From a checkpoint of a small transformer trained on Wikipedia.
Size: 12 layers, 2 heads of 64, MLP 640 squared ReLU, 4.26M parameters.
Architecture: RMSNorm before each block, embeddings untied during training, some layers without positions, gated attention.
Training: 125M tokens, 8417 steps.
Each number is 128 + 32 x the weight over its row's rms, rounded and kept within 0 to 255. Layers, rows and columns count from 0. Numbers have three digits each. The size before them is the row's rms in percent of the matrix's.

# layer 5 MLP down, 160x640, rms 0.0879, rows 0-159, columns 160-199
106:148075180151087119144218134140133111096137196157137028133086226111177130066156134113127139224139155088138135130114080021
106:144106073075174106152091186156137161172098206159125142141170081111094125160044112150120106119140144128118151127108152152
098:142133116181102189085182118130129102185112183063191103115152107121147129133198151140131155104123112044092119120056146124
098:172192170149081099159116141083128135095075132128139163115157103099169121172112098139120051143072112086045130148128083137
086:113089096130131094217111123169136120144171187130142069113144147132185125133149078101123142169147113101121130173122095162
107:137133108168172130151100188051130076114062103157111071155163093120068128170132117105121122146070162215207125131169161191
100:165088114141098115074182154170133154099043159114102134124170107105102128150079116072129122093168126171119136140160036117
109:126132194110159232081177133140134178142094158153115128118107130117121127063146111136137124099110128162124136131053095093
094:073191133171086181163135074139131099119143153072176059122088162105172128176077139126128175148099139137167121097161138159
103:120086036148144103109127132159131109125087103160079172113155223176089131093111100070126127064148094145175123147149184159
088:059055138118136133139069102118132072126125130053172085120087078086212130103127144106129134131138143065107123120131047063
106:111139079146131137106157118159140138163090155117107102151175109102054131215161131121130118134152173111122149119161092133
098:136175089152146133180178164142125154135126106194132167138173211123133121103113164183131183168160110094071121139102162060
099:105124126120077114014125204158127079061108077138133104127125074139136128131158115062131129122137171089141111118101163113
100:177134112136155126195136177143118140187186154131107135107151166126126126062158137193134097168126178140078129147152150168
102:196166141129098146110107116085126146121130083132146090117121101129120131221126105084121123124101187164096134118137145191
103:112026143131099043147139144150125078080070180129139123127091173140093131121159133076135171146181095169113119118071125119
094:069118121121084143060091108124126167124161169175073135136117159081163125100104119209130140125161105172109135115156116119
102:163074168197155182184162150209130138141155076122105097118117142154156124120103113107130203146113024134144127141154114176
102:076044139129091060133108101083132103157184157089115125110114170154055132141152148094126125148067126151147116121150108091
104:137104180115090144071168161153122115097111102123166141135144164113151125102097139127130119093170093076191137144181133121
106:157146075162104176136107127085127088119138138117158108137123164134104126044181124136127145136026139119167125147158119147
097:143074115138150141097194141128126125160099141153144162129112124112087123119156127168132072082136144137119120117153141114
106:143151145121146157182075165136127155181068151162119223145172174157167127173104133107132155104157156086123108107149126216
098:095172119163129109104112102176136102174143119101134137125131190147131127170111150118126086096105139196148134131177130151
100:129161089145137141154066111107127090158163091115155167130178163126158126211130107100111061107168129130156138109120155207
107:133088118148096234190122106107130141122188092098155133139129097167090127139091134185124118142126166064114133107121073134
102:129137123139190194073173152113122151151164146110098056109083038123121128111059127148125147129182123189166120145143178112
116:192148169139134126093207174169127152182083100100152157144068162140186128122157151151118141116117175123159128106117093129
099:238139080166150143156071130239142149174180115129130089133121074110091128175120146114126083151052115110117155139108147190
102:157092145153151138087136156075134171110141105198131121135078177136189127094124109134122138157093119159176135118093135136
105:097173129132149131119141081072129182118121093139125152138083106114163133160097129079127097178108156108117143129092137091
105:127063101070134172207137110100129082149158144148090137123138143148206126103142135079134129111233159104143118126145142106
096:146082137108110192105175161098129069102142119174220116111141118137147128108207154211115151102126160118131138103139109144
102:214147211162034074089116131106124114098196175146149076121092110137184126128116127120130135120126213160162130109137183090
092:199153022143081157075125141153137138150165147151111126143126120119195128054028132124127159074216109152132144156144143102
100:126125113121149143118104090123128185080155234081107099134146094132220127176104114182125190113110075102121126143140085116
104:177153167134085119140122183038125174208157157124082093131167106109067125082094122070123114099100167138127124122112114113
101:096102121110113109051077062131130060211111141159115165139099103119161125133119144091128055162106121165109125142114138120
094:136135170151134192126134132100128087144086120196124176123157209127122119054119133185133181150085094142102139129187131144
097:141102133124106221110089123132125109124156126132127118134100099106131124151076145166125141062151046155145118128176165161
105:167120113165103066139125102097131071095171114172137124136096159129132127120163144152131159096109095125228114139088071153
104:204188151093075155136215132051127138151092160143132136121083078108155126141153147140129142082113080131104113132111179132
104:136144036134170202101013059229126139156197101148104108118150166100088128072152120108130115079080058074085138151137139143
102:202118082194145124190115116137122142198146142111114109128165072136125132118071162150125084108230172158038109121144056088
100:158113051145081097151162170147127143146139064144127110128108114112077128148170127120132138148140141202156134125103159180
094:143174152145085148131109101200123096071091185104177136128158148162161127106124134169124140143223126084108123158169104140
096:091091141132131159145119028051130191144087082071163111133133170171176127215158111115124058087124167140147137116093137114
101:194233036112109100150092066160126094101156161130129002126100073100148134148096121142124053078149110164137130138114120103
106:045098083132155101161073071148120129110117153125175082124140163098127124161101140123128183143075094133188113125165119105
096:195113151107101111117047127057131209116105121148210133128162078150121127031171120092123101149067136091191103159130201140
096:117141191039098081109104146076133054047097125113092075131211153113028121149165126111129116132211212127106127152108132142
097:061083142160127086074177159138125014091095086198109094131203126121158129104119139067122119187158088174117125109142155153
104:121165161107141115092141114165134123101118080074154107132159075107200128116067139108123111153066179156101136126167177124
098:159157106113179092145050145113121131140152112120102137146182096136149126097074120176131163100153113154120113166133144131
105:151143233149066154169124160124132114192156137066124164116111085084102128140130133000118164173135107067086132135148182103
099:114079142079118127148062089111136088090191185142111106145143118102161131101087127067127119156216132106148131129102136153
107:157091179144218120149145129093125116133199150156115093130105140126161125108166135198131104133106129163137139117152083110
098:084047038105121074075162093178134045153240122149191112125130201133032130080178137099123131129100168113115130146156177129
095:137111069153111147053142107110128131165148145086137135118078145102093127077118129129121160108123119088130121119118154137
100:180114087139154131093173172130127146114061118073146145122161125105164133199130133178128091131100092080139125151125086097
092:179120125118193161147115153107136185154125156120068165121182124115109129140099121176121128078150101166133142136159119106
103:139130101126124084113089170127127160090104098135101140121160100099054125140109135103131141192092147108109140153137140144
104:010119161095088073129052091119133189089158059046072072124154156128135128115172149167130142104119098100155119133138202143
095:084122054112158055128147157074130140054175112060124099133107141103190129147174145145125134102106121131120118126140202068
105:201131069120115080166079097078129067045149169109104116122098169178116125124067144187126171147117160103117145102094138170
101:154139147097171120182136178129123165079119138127129084140130180156184124066179117089133065084137085166142126111145068173
095:105095164153222119118161051141134084164186110072152076132126206179102125149148121169127107099159117167131144098081139125
099:036108106195129154181114097107126171110147183178147107112136103132144121127110126140130174046183074136206116126222150147
106:114217143135107139072143119069127080123076140101113144122105109059221127091125128167127172107128105195129137124110128157
093:082139140142092158139108137125126155170126214211118160127061143140129125078177146084128137124164136077142119151157103119
093:125130165064103146138102132137127120110134126063126130133049131140096126160192129135133101180119083100164114151118124045
098:066161133081088114123191117130130086188124176186044085137115116126081126122144112047128197152093153162087133116094153160
097:139189171132157151157181132107125102119097224194044116117185132124066127196139138114135083098208114120121110100132216138
098:107169135082054154135109120092137099161199077130130215115123124147165134161099146213121085135173222160066134145050096155
100:150149199132108102065176118153128128161180178156201164123057166095193124145058109197121099122193133138192132132120136125
100:150156083139114126231146121172127150229134177055064143136103113099080132125098117098122162090093137119205124118104126129
109:129124149116143119122108191126127147145184148160122169120125095111100123170098148156128112173162054190096121151126115141
104:160147125059166161104160122091126115097102114205067159127183117090120124189124144124124098108192138099051127120138103112
096:109109103137048070132142156095129189125156129137197176130061137150189132119175145136125141118201129166108145107164086105
096:109107103122081170119110098101130071160132152088166134120156129128111131169168107139131193132175098131135107131097120109
098:133130165105048129172103148086130171099123150064179159142135076106137124146164145110126182099092104137131142131191152178
101:152131121126118147061143075124132086163168146115149182130139123133149127152103093129130116128144160181121129112105154107
100:156110129108102215074116174128126196115106141125083102124077168184146125145115123079131160160116145055185119132134104189
098:154115087142138143121091192152122100171041158162158123128147095093107126181128123164126167161188171134217131125143092089
100:130139097114169130120221095124128036096183103086142139128177115101106124101074090182129130113111107113158127133160154150
102:140155110123068128114169163125131060184084142109082059126160101131119127101120088105130090094135065151118116135096209068
103:162107057202097154067175208143132112146156173147107159138079127118144130123037126066120135147084062190180152136091076111
096:155135052127128144154152104189127064126135091139140187123144103067162125137122135120123145183096112110222133128055072113
097:142107162102184122190115112180123118126097158079113161115146139086088129152140113162130113114094179171137105136163127134
102:159199218120172116101077208105118173096080060155078123143140079143063129116108117224127124106148139163180122118123160038
097:157159145127101139140170108119126151077105108170127117127148077108122129080228137067132096105124066153111121108099084042
095:168175179124119057195092194117135171184103087239140172129177117124188126099083130118127149154062122136159127131127163068
099:235081159138132084122084173167134215039151103130124134130087177126116121099133142151125093132163116111113140121179180142
095:069178081179158145132128108105119111123105154120063060123109079128039128178116118135139104083185112174175111123156130144
093:041077176118122094134176129046127150189072143132128175124178105116144124163103134141127184121099115158120127121131111165
102:106128172130042181094122114151131062187154116108205149135060112140160129059094154017130153177148148153087150145102144185
094:042100108179161041173096102115137088149091140122133151106142133154085126117111149104122165089129148130081147111131088099
098:063148154138150088066106127084129110130084192161103174125168107124112127121151132081125193090140158099082120146185126116
099:081152142092069108111102122142120161134209146163100075147097187131122126078119117136124105116122101108164109114147111134
090:197089158122116163130160119099131149063106131080141124156138141140162131080216144166130076124137170098150138097108118119
099:162172049146112103112034100202124112107148124102112132130204053193077125135121125085125133123142148164153123103107111110
099:199202180093131086120021131094124102111104094166108139139136154111133130122104134177128113121103050132144136108141144083
097:106139132069116099117165080108125119078098166042166116133102118092030126136169127152130147150181138139146122117131158099
109:206155115118151137181199075080129152106160102137133154126120108169026127123215138158124101138131151133117121117147086135
096:170142100120196186055136152082132044197134099111125147140146142149092132183100139009126112201126134130077132116071120046
098:100108154118145085124140134114130123099117163137058098136118078165069126169155138086129144155192125117107137138147129088
098:126144146130094100116237099102132110106153176140154134112143105109132125181051131115131129167087115126087138135165147211
105:145076102156110116157073136114129199138219096065129165124099138105134122131132095123131143132164139095189138103120082142
098:092093111156144077165112145119130127113229191131165147123144077179053132125105099126131158091143106082096117132096095210
095:203121177113172087125153103150128124168049188089137165118145141113130123041114127133126151124160138112105126138185108064
101:134123215123123148164161172095127138207132122166234112128157093095115128151109110152123181092101173141142121138177113092
096:167133107193163145205117225153125141133093086136101146122136130149220123112179149103132157107081129111199127128081148146
100:185092182122100143141094137123128175102170188100177123128144122139131121200077110176134160149116154154142122127200187106
103:113122106148131216101121137169122093075158178154112129115115147128176131107124113118126167152185108151119115125166105093
098:072154196083167123193081068117113113132111218136133135118131142141121131099116116179118152103057137142121120129117170035
095:131229162144146168083155126060130170063143080076187209133143073127075126143121098107132103113120136153120133120191186185
103:087105133101154124122138136145128023141253110148186148128092168134069130105146139136128151090121054132100129098108112168
102:069105188129146132076152135126131104095127167130161155125101139115138132133154115081130030119152130156127142129114102090
100:065101137144061086169179122126128184074090144198077144123121178115069133114101138093124112124164147106146119112143228121
102:087182101113106089190166185060128083120085164126107085128203132137148123106096116181127174183151126131191133122051092143
102:051173159095149174191185109164134171092041165130142078129123163109156127145132119172132167159144122135145137139105137142
100:220086144071114098106155122126136093095062131078077169106123158098188132156119107219120150125108101118192139132109063132
105:188196117089061136146136176179125179041104145179117049122059117150173126181167168126128132116112176107191114132167105137
096:085125142145090094138150148152119116155106166118159137125159087144161122063114163123118087160111114123035122115109092066
103:236164105137128125093040098157121117104109092199142131133139136097089131091163119135127096012149035137131129104174165101
095:150125133090132129147121127121126105191143089075152156129069182111111130145119101109128102134095089127130118142114105096
101:151134154147216117060081143108129112106141114159069145133135077145095125171180084114129146070072178126093124146168130104
094:174125097111128084098116082085121086082071111108179129139116167159141128103152129185124140055097109143112117102116153155
099:156060084132134143088075052111128150100176123079126102146091118129130126128196162209129145115242172121146127140169076128
104:099160157095232162090119165143133194069117119104123192128111123138182126126108109125124124129069099118096126131179182155
098:108218112091096100033197150133125100147119154104075165118113069165149128159088105127123116115092088132112126129127167105
103:130170129109047131160102059023125148102087132159101095129115078075114131164143146055130105149157168168127112130139180113
103:084109117157141144112138136095128116104116167077178175113094119139180124177206139131120106100117135157114107072101130098
099:123174123099112065136111081073131098056093125114121080120082139136156132115121083167127129124167120127171144151089093130
095:175142167178141134073074244122132155112136161105126182112183071114153123103065104137132086177132118107170130127135145167
104:135130075104118148021118168084128162144097155079102132142212157115124128097074097087124145122109034121127128100066084138
092:090120203089138159106209100126125103066117129153109116141114202146058123131147130133123038113147130092086120105167086103
098:144127134166155140123165120150130132131190170113127093130190097119105125179098141082122058111051131118152115111179125117
102:056123096164144102053173106091126119179151091243152118118201143141143128161124121143123235138109161136151141121143140192
101:189157181123101203117138163058130073050144125097094102146154127183088124102150109015130127112209115143141131129134148171
097:110093149132091186105132147175128111120141151146106151127159075124073130057115139222133143157157152094134136113142117105
105:087084189133145160136117156124132117132138171164128037130086077132136122195164109082122132157174143144145109101132074108
093:173178173146128109059177118045131081036168119063142144141067135083123125158174155051129152102064185035101120163133103129
101:024072131112101103128095083095128128183178120130072104144105138116123129119186096236133100134203184147118133127095170198
101:115199112102131167068106119167133110112063116191147167133085151117200126141107136107124112150120094129155137132115128107
094:164087089125081030104144119158124106112188098110151153104149113091073131132134136098124147067177104156108128112132054148
101:145135079137081118112190129131121138054091115046114153126125090094121123151132126208130109116164069105154131131181097122
100:104129077108147096151094200046124070143182148128183128120151112094114126141150112081120127103138127161142119128117181133
104:192108137113100120042170198095135108113185052094124107126148021154026130132157106151132167154144115109137132113119177123
103:109126143146199050158129136135128123100204097132115104133000118142197133158140150112139111135070161119169128134136117150
095:103185151142133147166152107130134111157100130156116131128131111124104136081129160121127184186144102093102145126105210084
100:199132112141145156203180116124119141051225119094097102148138133137016123186158166119130135168131192135089115124060195202
096:143132166116129160189176074090128095111079104123107147104182187158153125117056127135128203118040111141130145148082150026
103:158135175141092073141144151149128131165199133077145144126233132139182128144050139110129080090133162153103135115191023103
102:029074090161053190165140166076122141116130110120138174126086095138115132116182114140128099142131205112157111149101104135
102:105163121161067158106180101112126122100116107133068133097168154147187125053095143146117153179157123049120109115183105130
103:078114079146104197111122054144131136182124068136142108113145204116178129120245120123133095153162190134172144149141068163
109:093115132164131123133092127194127173123170137128068184131075088138204127231122141111127164088109143087118118130138154100
098:123102158149153017135107124134123148077203116057114125120136147114134128065160118197126130087169094083131131121100160160